Each number is 500 + 50 x the weight over its row's rms, rounded and kept within 0 to 999. Layers, rows and columns count from 0. Numbers have three digits each. The size before them is the row's rms in percent of the matrix's.

# layer 3 MLP up, 512x128, rms 0.539, rows 380-486, columns 64-127
097:496466447454540501550498443493534507350575519534504585371475471515495429540590504518510525522454542550433445440570465461481456454447449416520451447517562543449473554451532464535481511551414506
108:508509491502524442466488539549551445463558589500480499458500583531452436514614513558544621506479512532470508480503481517528421480391527369567481543513526463472434611483509483464579439555449514
103:511470434548401554526492484528456521511483449468530527537584486441473608561536465389482577485345500510518475632434535474476439532509432492510461398467558540509558578463490472520481515491607514
101:525508436606517468458358486585486522421432463570484471511462563596541527530546475526501569522515460557466527407495476574419440533426485480498485563555586614457557501530488569583485505498448560
101:466541470469536476434427535516568472399478489413551474589481568487412470489490469460563513517482376453453547434465527465497488492490509508543519526512549439487591490414589508407568495462500517
094:434511466555499530546441437529477517574426469507466465478371605477498520539475484521445489546601513451522587547566383514555497458458512529501548520513524548509541521514519482549454523599497482
092:437540453502520428489558577474485414566428572542395469493473557556514547526386522549439534579503462529571530471552533621495444471487500482508518560545529467509478533565488469552478511469476627
107:489468380464501602505526475514612466473461465612548570512492483512462451522430539478513427555445505380588492475462513537447526427485479525432523541500468467472537462494608556440542449475469592
087:528444508452527486502517489513465487442537462474545439572506554507446549542452466499452512514472583470416478530472578441543679590429497451486639510427453513551534565450419540558463460536492581
099:450550419506569428511465442471519503544493546460430454468452537415495507492559524539537459523446478488397562522551509502542582627478464485516530415556384541460507475508528448403430480535489430
096:446484451446484531504486485420558459469554466608507508461465498520419462523532525418516475407519495429500434418504547444482492556429459429519465487679448474577397529511513513479537454413531490
090:476558490547482521415485607482491570492563422554516527478503433521457490509555461501535514561545508549489472507464524500568464454436592599462507565546486379425443470503508557495512451591482524
095:507482544539498430448486533482478472549535519442482556537473544401475594477503437523443478499333634462506532543481638556582512519421497518567413490456420530502545593544455473517430463489427463
091:534465598472549569444476567436458561519502469469540518542547501524564478559514453420548487477523552421454583633455522553499507410547459479437462455514528545539545514434522441535538539434444472
099:498496536524535535498533539525604580395526569441467448485451478462524563489422509456428506456459517440544467572434479478544602421556459476491522511423513477458502528496517492483528506426490463
096:471495533424558456484509521535579456539545404557486438524542432466506551521521427508538490535616503539505433431396479528546542525477458468448529597486487425483488556570534480449511524517473441
094:520420499498388554467523455543636415527501557472474465445426502519582547560542466558494492513478531484473519478505527407516457509454451474610393611560512472486548561497425491513526545530512489
096:581434436508506492549398409562509425529473483544524579507507492464453548519561533484558539522534445468583507552442515520524497567488491491492510524548502548523391496517503481507550532411538526
098:436393429424535445527479493522491503376429545513459487373556541541505471497441523530568425521618557556552418531507456512417579504458433530547513433485485613492504481474536553559424470429493561
104:470528579508523539431504522420528484456429435474463475571526538438480448559494516413505461523447467438538515563484583462498533557527543443473527375501492510459469506571577415501446432488467457
098:453419440567590502594536483459484530541369474466492512492560453534425490497520400533599562524409456487467548562462418463571449428488587456420546440446502494543536457470534531461522479486551496
104:421553463499549434490512548493512426481421407513470528483558477436462455519421442461525432462477527507505510525528451415458491442524495506570573475540476507479552589438526486566318542427444631
100:502488448562481502480496592514448559436543474549529534550525420552451522533444501542486477540515605404571509561492588476577395509414539381427442435511477556438486433476505515437425547508537538
112:580578522483483497520474513398399520499489510474520480465493570540544483487506482460505534527578524510548570566582441481502533543477496503557443460604474567465436448514474593587493577525566527
097:495555562548516357555420474560482539495484449437497454549596402436505400436469474511547556516485631580577540522449505478511444546514530488489525533480526515462569570436515529435481463486503560
106:492543511467473525462441462521513481565511533478463525423531571489448479537501485448430369493527504513523570477458475536536526589520499598509502444543531513555571503551524413585480549526382517
099:439512475510477506486445538568445369468489481420470500442520543603497592562515530479415554556442443471409520550563513487576505466454429468550496537518564424501525520536600500451529458501488513
104:408428433417492532498490520500574417476552513498521403508399449482551529501496487465500572454493546524450423471549531455522559466476526542538509365429554496413513419518505570539568625503486543
094:477471475445518482491457533432514498544592579513461413517531596580563365539509477506440504559529447503462532549425546529538533498480523472496469520522501496421549509579486652478441593406561507
092:556523500533441520453543557405404586535483553478527450456545527453471509518533445521442462539543504560548469494364540532496539584544394449389520552511462438528483535414497521550530583472565519
082:440479449446511590486481496488517476530513589485554571481561487482487556497479501483479558486477486524438501474426503542454514516444443537456468462506506473369518378616450526450485474428458496
103:494493471529517470454466495472547391550476588500452459496515523589641456548415424544543564451532531481491532556471495544515549444461498484606400487544509489442483556517532421532542559483504510
101:502478571467541512489567531460470493443525462395457461577458602496460567510509453479597505496430463456541585541538458526464491504503492445549521500522411422453555531463457407612502482480551346
107:530491477486457515443411515495508461441458549467380510524429537475481507514496516453517422484483558493449463567527446581450456558538529503612529608454521498487520448453512432520458551565585562
102:449541535541470553428526545502499526548526471523553533488463502586564470445424485424473514534553488520444596366465441455481503507455476521490501499570455569526467563540468533509438496490490476
098:438564452467532480465459454480548446528562453458487458515552463532448459511529510478462397440468506389496482509478453477585581543512473559558570426448444524560417455498466530512471421519502564
104:517532559538482453394443562418517548519498510474467530414506558524455499509544423461483545595503575505494576469501619496475520478510532460531525555559510443503509551559508506520473446404402486
094:439460481477522490510523608504482571442496481465540405437467469515536583611548537482514557571582476507434468515463428524437491453408452432585471492544519447525503408483459557497581470515501473
103:529516498464441414504443541462569457463501488485601540478494511596484491491410524546481498560500493391445488565517535504552594526421597561531534528505546513432458406522463538457530457513608465
099:451579549477491563466436495492464576544550481548472518509507473472434524406465457393529443532520533520547464529453528560523524440589418396448504551490517523458461574526532540478604428446418556
097:467506417392500463558600507345555517522401518566531538476496545461584477588448551512531517403570543532525502453468495484509507459531427439525515562454536524455481516539461598542466497504488535
096:653501462432507450601475515453498486433460611565553494434583501466556456452442567399521475505532677504478497530520523461530534468423536550418436449474546547570526538504484493491513574490597426
104:558494469530503571515497508458441562514452487505490486591538526566452495413461572448577552583430549462600509470554498575471483503535539537464540482496474532491525463462600554651523486449424412
092:452435517462518553577518527496481567477545367490492402469533421485490554458447412516501414490585599485526502439510433495506513474575454492549470584548454497482428511543569543470508533501515473
103:515476548579535505563453560459446483563484538538426535511575411445507453499437624496370553532476461619539501518486432579543515495568511541458451490491559465497506561437536520501409593481513484
096:450469497547547547420488508526414463526419514527556565518426568510516498561450484521455526452558443518432475430483499390530543549495541522544453522512528509542442437495356478548471542513497510
101:526492432456482377611493495526487533513400408589512588397579479533488557451530436492483497504527519503471556456473446515464481469394478549504541544538408498548445431568540553475478488515539486
091:574584451502556468520428458411428554511494419497398559489515539510487442333489493486507411456516586406483461458460572521558479545608542472480416481448568565472503514500441431530471475526563540
100:469540414492515461523553441528479465464462469553556548498510460544525584476548488453533536559457483447389471416495446479532451496568545477511428459509416466455519454463487494498515522553491350
101:496598455511500481507454457547392536482523571537461568446434510513511446552482440501505566579469602499472512497560538451558603472510538468476492492573437627505524421416494529402472541556469568
117:474493477478478473477531511553488519409370485457554498492477527518629615608498475423523651526458509583440538471569442418502535543498490503591457505448484563502527539542528498540459492602552523
102:527418529418482498525524564511444493533418418534587482482634551594499475612500536445469544566574425525440494483505511510452504573518428582527448537462507495548531415430518530507408492493500508
098:513586445502528529507398504524417550604487566519451536530507514441464543485463370400493461600530460485499499466448495565446361496480452571487528553550469498466438508384490574470471529468454484
090:535450525487494540450605543419499431479599481494461569460462524522560437525494567450466456456466435485549490478444544475464563567502517517612544496494456612561485551523537416445561483460565588
098:463514509559528532488439512523516447461545436484542493422566467502463528448543510468417513503447483472530499458521560457505536513400516494528634422550542523462533461450500493473447483549522430
101:463474537524429429466511539519502470548507456553520512496390497511531428511556561465453498441580497496575590520551577570625505398572407512448484560613462501453586476488515432464495624505604478
103:570497485548495439508500512477605457459505527431508495436485471511535426547566405386645577516546537500423533532471486527538601489452455461549520502478457527407489505563560418511502476420467536
104:503509485495456619549575466567474466467515400458507564487474549534486508554433525471432620568413509517526496479466450450580444553523460558601505481499536552559459444541384473447620507450469508
096:560430570463448387455471545560441555533548422523514557521484477508519480423582537511513529467461507483460457479466500544473475540534492517459533542615404565428519356499604474424460560420450514
097:438503431479436575388515469539471458522467469550556453487498523516435484490619537552550497518560605492514503498508436478528526520479560507564493524562465508483433565432515511408537534489589585
105:522433502552577528544551479547501558494485491471490491557501484549493492573555594563422487506488527499553546421451436620497472497500476450502577538511487461506481544421585518513437614485455520
100:472478417459544412425512468408570481479557409514568538465507471540536470516520518511497519488449413534564491493473511553618518516587416458548542574572526456534475478477471474450549497489666508
095:500517513438583545607515530501456440533510438343500573520470485448505425572484526561474527556417526575561505445480495554437457492456516422488530416498453539474468505527548511564430481585581454
104:616404474544549484462534619485500546405551519418481442496464534438544553531552514572573556490484514497541481414477556510478513585495526467559567498538567436456438475546493491475469591491477439
102:524442481514518521565446460536590522456520506486450509486459518523539534557560484471385484495587465537455547440439481542460489460491384452618482531528498539492413467534501476404498452495565469
099:492514515394560498541450590494499577563458492539496457503446533400507536516529394424503559401498408446526513449526514493449453481459564499530455552442490435532477572511648569507441547433539557
105:472496419474444504506484419465441553523453455521476574504488538557554551495518520446475414439454497478485586457480530490525491503593541408558449429542482476405500453518534455481484464538511544
102:512505494471504532427501465581428485417444553445470451527589501569618523471557486506451443492522479470529452573540475525484547482596477456559483528531480520536535483495497465522544401394436503
108:441504468526575592461577550511481490454502523506524523478459467442507503457501496387532491471406493434519436578560564459490487518607496511542506440479440504536436501511431468433557595497437592
096:587502466497483512546400454526518488546477567433483479475442498535469546496465451463534551411518544537441400443553613526557486535486470474503514443583546423623523432435463411520454419459454459
111:404547440408426498573545471493491461514456550437557565537559512464529380540471453455510490530436545486489440565474586497522526451528543539507550505487383525552520473558487519444504505505517584
093:446458549396450617501482419470465529576512605546514599528509488436579514608390491586468441597602518522540450505477548538393498475440478509474454491480538484483456545512526502469517437447519433
095:531547496555466583447596473469452475498640546551401517473437533468471518532486500456551545485514473503403508567572536488508517445520458414478415575540524531432458557452466515540525462454435463
095:500506550531484501439472519481489455505537550479593425477527572483476434610551613609522469600483520455470538476486427431468522499485480491548464403494379519522479457511567520455514473475496418
102:566491489519541464507460629522482593514495529392505548433506501478451583438460509373554465619475505537524591443506527521439459582568465426515506491479533521596484507514519509606495565581545522
110:429480495528540556467454484445515498529463578480564510511411528490567444500479564453519544484475462498464450491506449398568423537459396447527554458463506491529521514498447563490402517476509495
097:547512587494483463532530510414408518503539465561532489476578496486548497494568410505415434376527526516509577452508527558542525600554511500488478544523493549500528433382510474583447517490469481
095:435476488534445540548488457505480525475510515501453429558475490476546429494549506537521513454412517588481516488486428495580391476420572531487477549514453485465462441439546440464505454553509594
099:550516523478585502580467503462511533407420535476445532527531504449424512526500536512488492470564455533475490480439484498488522592490538607411647559443470453519455531513485560484469566445485430
101:505469457525576474482534476427383491483478540463508521536466459557457437477492503537552522484479494553471468548571430473540558603548488483545615458575458460355440510419514431513517497555540533
100:424539489572504468469475376474399459611486482456472477577504454463601520545478543541488571442454539468419534586480442518532485505607515448621427475513525508493555520467493439434445540467580447
102:423568488526383596587392586484502558488466475585577474517548572553443502506511515538516550457488481473553572457553512486571472514496599538500480466498546439463514574455511588559528463511591548
101:608404502531489473442580549482501495546456524420547640516560420479440454500416535510505490466604465492552556463547527519444418495506435476533460542571484529457457519475530545519510540495459440
101:530544503525500477474438469553526552599480435540523548557529473433501497435522507509501556545539390483527511492483426521519543522502527463549441447495509497499534530566601322506566476466553568
100:507448423546533445513531479491538604461494553491469440467484498517518535464422582479563532507451596443480508536431506469549509630492472442480535564464484512485601491593595534536380455517524434
092:479536574512483456554513412443580461510569455369561512402556539518490561524515434465507455537466557513561478542415494503433506536514457535482497564489556478501542478485490430452579457541481441
108:578550428507420577416454445558519480507397528462463452539466491494539490581473577450427543546462527515576526550495431496427498481509501471502420439558513517495572476570511480499503456557513529
110:487399497559457443517444502499523461508542485443541400474555506435458605482438503489510525557520516541461478433421454517458448462563449463665483490557602454532478537542542509420560439499552475
098:441518502439461393503554498500459443548396464467427445538464547485529443566505568364453467515515555505532491473443360567478542545558506538469541564495481493525423551509467529418472486460411439
103:421470499534433461481528474479444587513494463511459508496522567459489463378531539517526487458420451468594588603465557537482507552527532521557471507380482545505516463493562513474427614451519584
099:406387440522557513533559481598493471540382464516455538565589476479441450510527593498522585497553490448526468521515568456538511405502502521587563438462598549511547538454458466500463517530487531
093:521512453464504537377392449505520492484506483532612425521420552500560517528460548562500546619442498587388544459551512554545517601438556563536451536440464488461470514630531594503570536514482585
102:464441500476491480429522522389533481541559382576583532635479480548508500550543515507440582464484552426500428510501513448483483516549475490529443496542475553549402547555521431514534511463517431
105:556484482499520454521596552472510465459570494499537474427439510452460565594454578568429492522416570416505630558469500526501533442531515486474506531409479461536481390490581484504544383405504462
113:544512504476493557436451486452526507364476476455521561526484445538414500574553457487503483579512491470533489459558547549580386540546600477519545467541531494519572431444447472457481507473479460
096:539546486480549542470478522529436532512520456542555436582601373517434531454500430484524530452553599478472357505525444486523610484508510450464415430483491494486459472501490483543587481487602414
087:472454411582519462472535521525437487492487578519539482520470420542549511454537464502450517553459480541523408556546566489431492553536466574546531462438422484511575521555576484455540548523389505
101:490553519465484518448506540511554507388472635460416420480467529543602573468543465476585425483495483469490454508538455529445480514509510541575507547421417524571400527506414534509472455560534502
098:553470482496566574611526546464532435520388517504509481489472506497487541579460516439422436597586484509503546573470478488541549643437495489587490552428505507524435553440526484491561545458565501
099:489439537457491469385470545500481494440517483473433471512459449493551442450473514485518587514609562631555529521469496434500441525475545389520496459562504551603558515421529496491470450503495468
098:480504435450482518499485534462555553635551470461472511430439495559489524508552499481447528578492498458582445534438589511500562502379482546462483492463496556544444428477408551588487441417489441
095:491494472583458508455534469503464520534458615579555533498475426606502431492511578481555585518542485457534384484446492478475593451429527537444448545490461552483502474537487524460481459492488478
107:513434451437532498508518568412524579567484510467525501583583536478550508503632427539552552473518579468412504533511503566456570468502465472520506468478479553510467578544517456329583552500546413
103:476539499555489607458406602471537532496422488543537502475451380463427423504496556445421417508553558553440482495481510563543512483534429509448503575509458518521589483447478414521504457486449541
093:537525428504517497523562508473508582468504473531503490461523489587515538534622502475456564498494530498432404497418550486501509496435351515440468591550527497453548497497487549503542482551539510
091:565473389580449496508492466500382495385490455435561585466524455467459491548532523509431526475424481565546549389484481509499520532539501516493524358506572496497495463526478424517419501558507460
101:478406506464525481584526444480523495450510383519575491512463511403501423453461501493436487464553487534496461446442533465504348545482466397536562483562539481494582486495507534473506470489506557
# layer 3 MLP down (transposed), 512x128, rms 0.522, rows 380-486, columns 64-127
092:466493451412483536506582538511571540468458554470536591535490572516487464542573532468524549477608490432441373507486565581411497429498475453521515478500558555644455543593506528567466496465539519
093:562504415453400502523526465522497504476518474528614474519492511453527490444543440451407479473557518513547466558581506504498559508537411517485500485451462502468579514560506499446406487548415546
120:439533472517508603507519562506481527574565524510497529468474529537442514522550440454569601535436434445547589551458514485523473501522367472482487542553435410485507556509579520428477455482490526
101:449535471420428480552517405466504438600597544496514533558478543506487526507421465467468475464488565533364533532537500436569481511504505478468606468547489465433540450486566454554517561444581546
106:479465566491576520492481545434516516558461487572455471523561501526554482541497417593529554533487496524472547514488447482537530507503400411462527432492590447517474554514448584434586498427445461
093:503538507346396502495550513449563573501529522448489522469464502521530532502439449487567533474530643565493414489526568492470472529525424430496558458483495514417503385568507503467400474489536527
088:452469564571562458535457507491560595473474462614458545518506532609564496493526572472442572479508566540428523535547499411555559441539450512498456522544443522426500602560526459435500485505454434
104:520519543557384496476503556609461555495480514549441596483452435502503416479532462497592510506483633477537531464505501514573405478507447489523479451562425526579540538518506523588459619429448517
093:404485532498443470532406463485461529513542450495488549423555556436463486456455585539544420458485532579523566518441475452443472394435460464535511515470451554498466472521391410538453517462511541
092:494469653560416515553562474522446467529509489573471453523499469536489518593528536474520479359567471468548444535536486476488492460522499384537513570524569505516551492572465546438603511576515507
098:533474471571454530473551441442466485504502454529440535426498536464503538465449554466542549503511441477491515577413543481602441508509516573575365509534475581560548505603441425620537483512517440
088:591495485481554544496446503520515516411459489519454533478495493494542607435441453519417485414490562520475461369527371444567527429479438421532490455473475406557494433485487465504514493581544449
102:410540555505493494507520533540382500472649598527451407459529534493486573520501479482439539485489557482495555513565502544551433422492432444539465554528477380490461610517533528461525478417468450
101:463465512458509557461417533516527450438503543494476590465494475518419532434449506585470375452490525495528477487561578503581534515586411538489492432565423437459592431443475463493573456668480543
097:517592517554358487410524459453373479493453476571469467501474414566425410555542444465483542431553538473435423476483499521528553416452588447418463534471471522613464508483429483507445519450481552
094:529502461514462518570472510487461614457567567487414499491411510471466550516517594493500537477438437451501531496474513501415499472484427498501497462482500573453531516481517491446524562536497465
096:445581520423491503422544583518463499574504516528496527449527616388500493477470534542545554519562455518496542554579458624396456530473518486441566414530509497635510451539447574528470476564524498
100:558533614481485484542433517483431393445521456463512586514494558522561523510540482485544488545517477573514528459511406476505604550504490424505474497490469434514471483402447467387520508431539506
099:527501501563493493544470547437508471509493488467607576564589529560582501522488379539470598481559374468505489497545484478493589558474519553485476523504527425418469572456537547513515510546470545
106:560613471490472521429507477584563531521583595439482535554518509502450549607566532531547521507511607476516408463511508509484465486475408507528534494481370501494513530422482538559542421443530488
095:492525518639448473546483527513473425489528459551492432509447427500558580452493503559416538515488434408518580459495568527490509404482567516490614483523475532514517381529476442431458517498542478
094:582503470516448452492470531469478523476500536503557512498493536507539526430581477496477478500478443428524463548496475516439553551428533497572503558450456490501502508408540520492507453539480451
088:601489447549486494514465411530475490545505474464426465466514568487484468484437555533556580502468419496397395454543510458492589552509501484529522522556526501561532518519569440531390511592536511
109:492565527550416451482450516541572467490517581481582548520469521510521509542485455636526486487491524476556469469525552515467528463521510524508531490428479614561501506526492442449495542521508420
106:557438451410475475469491466565489510493600600566551495462463509463501512641498546504570473430548530496467407515467549623416562520456496504438476530488428515494501459537502519558508442550465510
104:436505487535496554507449519437459487502457406542473461517538610460433571544451444439497563501501523519562544417629588443529483463458451521442551407632493442495493481459443525500453427407478526
099:547436620524477461527404514484494561424508506449526455511540551527495384541538441550429466492612435605546456421476498562526505479524472585529496531563404486464561427483491520516459491462507426
099:534500551523519449544501484532470549544485519526567396610473524612423533554530459533545432499575432539463523474522479530503512530480621478517510445600481454562569564534532598451439485550453555
095:622471530475505561531567551481520578457515454544469570551533544535530401528544488588496561371501568458536548563489475580520523499512467519560633466487389453463422486431444494543519540491548544
084:538488552535487435536517509446451471523477532561452469488563492528533501608557479528468446440468524446400514576419400486617513467436495464339501482402499491525488539450515490538501530569509517
100:507458511540425417512629486541525487426492587442480433497514479467514585454508505471530377516491541530415511494420587553444494509402532612460532475489542435450501506480458491512499519551413608
106:531487512492550420462517422477454586475571549510528571485431481494496552578406521458491564555505584501487538501480419588438509450527517425461521493483488514552474548453475512478507502448492480
123:484545503443471583623502551484477482520487479422380554480545494548531388448536476519493509499464524505532501483522430517482512541446533413480508533405425450589502609467410510508587524496524498
096:471505525522563412511495612513469494491593521535511468543463471553553456611578540472429526551503481566454589536527506506561448485523524480479419616466581505510516508585521458487525506423476461
090:417554485452503439458487508529500495409561534547409496519561525433418613584513455423499500543510545525389490476512511525516503483466509521556508501370467413541471463503474461607546457521544508
094:508556493621486489465530570477641482532516551539470510392569528503481386497527511498557478434487544501558567498472526525500498513518500406476493465470517444529465539494443411489475521522537536
097:446537509539407633422470448484549452553531512427549540550479482424531364565518474475466526444478393464593518410509483534460470499581452493584399468498448481472511431516508511527454525614443560
093:501550508444459565438435493494417523494540553474502508469592615419564562395506570575544464485483520547461438546596500485504476465531455468528516433543506484502477458502508601449417518523534535
085:522477535557418536511530483557484562524533512465488480518469516471482498499527479475465526426549544585546460423476512532369466562638444466446500511507407497520480550522497517559506492510494479
100:522423539436419596517521570486505463514489485485510557505409503467493489490550549518565466469512666434505563395541488481506479541514489495489505605451448510393497443505424519589536445476627473
110:554532576471544498458523465553473409538527518516540458479471438524492492505417556440551542543571528494387472568647544479453576441518630553543503475528444483456526546554575449476550503513536439
092:607487535443465483448521495500465517483494465507542405412495449460599567511543482476482397467475525542578591503530607446544473496492533460491500584489489558537535502520452487541474473446513531
107:555460450518433479499439556542481513518462539496547484436460470446456519437563490457548548404507508528450526420524585581522523488412494590458475469518465446498494452583500520568520483571524528
101:467552409606473443554451549433475498486516492540530522426427593431583566442469547513572562435512523523497494493517515497545474556450506510475471582428525514548443507505570503506480579532515552
104:487488504392489576437574468527461543445540469559395417506471535469469442539497566496484578499445498593533550570478474545453420535416339530409448528536478471504471475553452565529547530537566395
093:558528503472482512564557519484432460553513511565438377570593461447543460363551500645541471467585525479506489526519579509501502522490492422444501465494433483470541479576509538468525467550527457
104:518494484513460462535447510563423472472547644521467469460549489512550399519492534425508519543451529429509501464551455472523467446574488597462490425501476436467541542538504551495568571488574557
095:526509468476442486416414612384444527479497499480530511527569478473496432577495472565613585504489466523534560453415422543523478475546524514511463481589545429462586561494460544491531487498512546
103:511499472573489599531497510514442511422534556505497523459560470506527542549560431500490549513525497582547425497414519475464518460523447495460452405498547485539599592491502489493562530497493495
096:511456484505499500480566546491499451542385513493522490466442481471559497566507510502494504542527414538553606495588569395486438538488484528446508519476498493531437540501524495591481523385437532
107:523508574437411429424583557432498614497527440477566456503454519510503569480395435502403566471489555504430554449573462526546613531548552498423475546521490429540544504477537537429380450571451556
106:493481483479534424492514439501474475437511521452464500537592471487460503562621573470538512465542494512568478520516528502441456599507468470454464534524457393403474462587475514624479586503479456
100:475453504580476542473579515446486496450483573529539486429553446532406526520528456548517502394441541540458430496505489515462608514533526344497557511533484468572536496441555518467551528496602577
094:510577521586539538628318444515490522579473570508495527561518547430529504526525481464511519529529567453473552536510476503565415489459500558423473471465521391469576519569482488520559492535491420
098:532521574513449452493478582552419562473597638497498573516435510513494569579482426498571487454576503549485459550545543526556526413498574535514532527470456496559489459507459543475462555402536400
094:497555488485520528427525485521506433479336488468555438370534548423470516446475498494507500450465555500404443484451536437479440565516521454579605400410592513505459526510512474549514437513493575
099:485497495480358510470482513522544388529500595468495482552461577504482447572479473505447556431622508540497524514579628546428450487528511525439534436412566547559497472514493578505515417505469487
088:587499558491523457509505461551527563520466554422535577525532549402473496517576550512530470442435541453508609526593528430468535491490585491447486546528480500506548497497484556566463569470450458
093:503547415516445493448540450461532502494605556447522476429444477449544493482584483491600510534499478509544436513487581438510530408397453477466516545488511518517493488460463540538543586491477520
082:500544593605518510574534461471484558476549550543450483514584577423505443494439533434424394468461422485438500476437418475439427421516479548532537446512498546553464452549456486468475542510466497
103:406514579430439434442492484453443525508376505512539422396458524444436547476426481471453514405525502549469394545506430474549533447594461558454498455499433518463500434475507508487414466545484498
098:482555500448532472589456426514438435475533462577559434478510611590452503509416515513460487528464419496433446501456603535443560395435491449540525483486519517452485475472563524589466549539482603
095:490392423512450547541505533494492547533550516516356562536476460532413565482524592498554559532419475571444456494481526484468407390506506400470498497414545482525453608582508481448472456465491448
100:410549562465491547597420543491544515550454469495418535542522475434551376520424413469491467442468530570476534525495427498450443497430490517416591469431455509563408465588527545460592518540560511
085:485573552497442475476503492511394491463478477485558483482548440439515470442530592538566528469455583513588412600451515541485548511502519544418501490497462401513497536463541470531549559501524545
099:499584483405459533515517521535467540438473480548578564536460513514490534430481520478480429534598552525614479565488509461469546441511469512472543484604474508403564551520494455483427463547464518
097:588478478536574501609547557527449528451523487494485396497521467541428497448511491432498517553530474516461532477538512494566481490471467527473559542474507541424499586458454513523481543499460450
099:477532492476420528464529436578497502511610416436544446435519492459446508484451539488498487485531465398427605474487424537521520481448487554497524541541415511534487523524481571477436572488562390
106:534450476564320533516430450458465453482460551452501483502477486429439447505464444531431481480541495501534619461534582519530430590471429451456494473434488499505524474473575490529556506436532510
097:630576535499371498486525523452402441528498465565498499522572480546476473485512561428539438497554498420565502485509503454494475470490484425470530468437493504507500490606437533451478583535433442
093:501659466531439488505398497512513516456516441545524487463477532551412502429444432515549445577478455541428576490481505446531522510465514559526540485639600432492520527529470501493437485429493445
106:478539541525538494431568483484510472470482503481516474488451471561449486449498510488576569483540617468467478504487510477445517510490461389576426513455517465411610441492521532529566565573520497
098:501476465454420407519576503554539467487468469492512600461473451563405551519585492479411503425481614589595502518491440540486463513462567470522538498567577572479574412478510425603571507535493463
093:383475432489537464573519499434506499467469433576464455572560470574529475475496421478512516513569545528550546556625532486499432553507403527543503550461521525391458375475478484593458436448539434
101:525488566502457470468423492538459458473511461590479536553604529512520493439507496445581477541472496511545529545475487395450494522528476457481510514464379460456510524539553459501451501634471511
105:482480417462510497481411482477580536554497371517436371571436575501495489507556457549476481492420453575576405546414526399441484502461422439558514516539526515466521427480508483511562434522412502
099:551505529489495473500531479507463579453456477455466640504540568467441424512476526505440509527468501455440511554561488555536397462478477464461540460487502410434520528440496479465547418444565552
100:527540460500537537456518432542514556545440478559508460509501538570363528481446537517432457491490468517469429526478435470491471476517499486510523492497505490482553534497499420477513488540546454
102:559533575561413533594532387501451485407492390614434587486515562597541524486501517444504483481477451566513562465545499485400479477502566467537545480526494498514564459518564541461457520467491445
105:539518472495527487475567512521600521369576580464538504534454514464566566628526505514453477538521584462537566489491418486397492513623510467431582507506522524500533477494415484516609510520608449
093:496402558466527598467607632530548496458582589468456584443479492544466494456533423430510481468505537532499445480494534468505573516487483526451488537551536553489431497506477583529532556452487548
093:451487569498578454484532617565515485420613414438528472476399457483482511514488527448571545516484498501471449544437475538538505605504483526536472532563681577542475558565443522490509516444417437
100:552486511465579458514527551476482560466573580492528521530547591594525504567477513545543584529515483579490539487446478466385370408461424503530468494525518536499443482531497408469540453518598452
101:566631490429585477524579448479529431480546478510552489476543535454524469578499450574539519483487544539509471487571559411444501557523453463455480510553573614472539540462501527476516362531391580
096:519471459435530531458544648500502465395534528474478629556504550465573502499505446484501524513504460472398488582511541572542542409496521491436563512540580545505524481486557469505568503443606504
097:424560550456399502586436479422545494393552451433411499407456456389447406518494422520482450460513565569596526428441437569475517472510471533517443550524458544510461521592532513551490469555556471
101:421487535505442480506530459496570526447587482497522467527522517508470520447516425497532526512417569434455601544563506465537530488431463502460629449471529504489425551451444463434516489468570424
096:504561530533529560450585543522562545493524508536527519530494541581469509498513588546404497518453531420481478483565488473431537475462457510488576533401368571529513619458419518445535560491509526
095:500520548568518475498528439512607540433610491476525552442486502564459414487477567510548420515464381527486547532439571478418480498452460524527498539532397586422486548449561455442581478483514457
101:585519491462457475482446495600514436438480478535499433494529443514510473521596555555458443524415552461562448494502544483544517567494507386589477483436526553541551518441509561591504472514511501
106:550480521552493587470551456528495437504524456486504454535434521531447546474439533521442470480459567530528511515498441397450529438454504487452529497521479495447466525424515509471530522533530628
097:458514515423469547577531522541474480574527519484431501528514491538509458497551481583557508550472493533442445608581552498539442411501467517442493504529439557507599562423390549494492500437518638
094:514559437618572470505509536504528365531504517482419505430393513551482494445505488517464407480457415618445526478484559513457454478484473421434478552487489492478550523509481418539474524497465425
092:427582500539482523450437561452426544481504467514473458494593535619505474439455610456518516511498449490426512435530419473465512477477535456502515496490477596449462597497453414498511556510435517
116:459473456483507442529570506487476534502529484449534563540422488484621501395479556477469530366491471498484585503584587604513491504492461519488582504541384488422408523501497568488469512405555410
103:543457430358506473522451472571515498384510504544468594473555603470494414465568612438501525415476523543444469500502427480602415613527492504518487498399517440464517519494601494451495516436468487
098:504556487533427434423560556492457533493521490422499440468504542535467504525509548496413445506439519474525567506470505519446433493538516527455467459506524508526566523579537537559556421390457447
117:449475501497463521462514484494510550525552489475500536593449432449502544556417373559456500520436504477520568548412470502463465597462519472469495538496510520538529400548551554539475514575546438
091:534465530571529461420467435529562479482462453430540488398530551586471470494569482571547446421464465502587495564501528564519506475546481551546518505471460483487585464452534495456505490459540465
107:476481551432568542553467464416560537481483455497568434536542490496456475446503465461490432503439512527509432514458524489440468462420506542495635498513418547409464524529448521454499579568480611
098:648529518472445488498491465519617449465503467561472383491532431502513485481503492524449515502512495497466538506585505494472444448474466465531548570421492376574527475460507557513423528586605453
088:459524518456542528472591568520472505509475415391513547547520503514570500471471529481481486495549547534455539434560386459543486460470447576597451412490439382508406556485492518543511536507422579
098:523496501570572474544453568606531412513552517450416483522567535489435519482463461592520504474510439550458497563436540467566554522429492552484504500451488457542547546412464540718516551470454572
105:576444553419437472510504546543518560460513463430584430609423524493460551548481508463445454462507577469486466517527550488458498515486463409501415517471426523472470480559564504453541598438493576
099:482506570470470498524475467477445487488433539471479452502545615524545448541438542524490538543529621492414567430542467453340555584503428492501568558569490558494439496472523491418499483499507563
106:606434555586445541497491513473445491510579473346517505507470602504466379577532423552453484466468562485518594533459454568484472555591521439447433421457450489570465512508548520419541559568432462
092:482542495491450469460415489488517519503452555425473461474471579531454450534473444550527517476473465565506460465588477460475524400526457652543508567483524505484480492578464497548485516489523473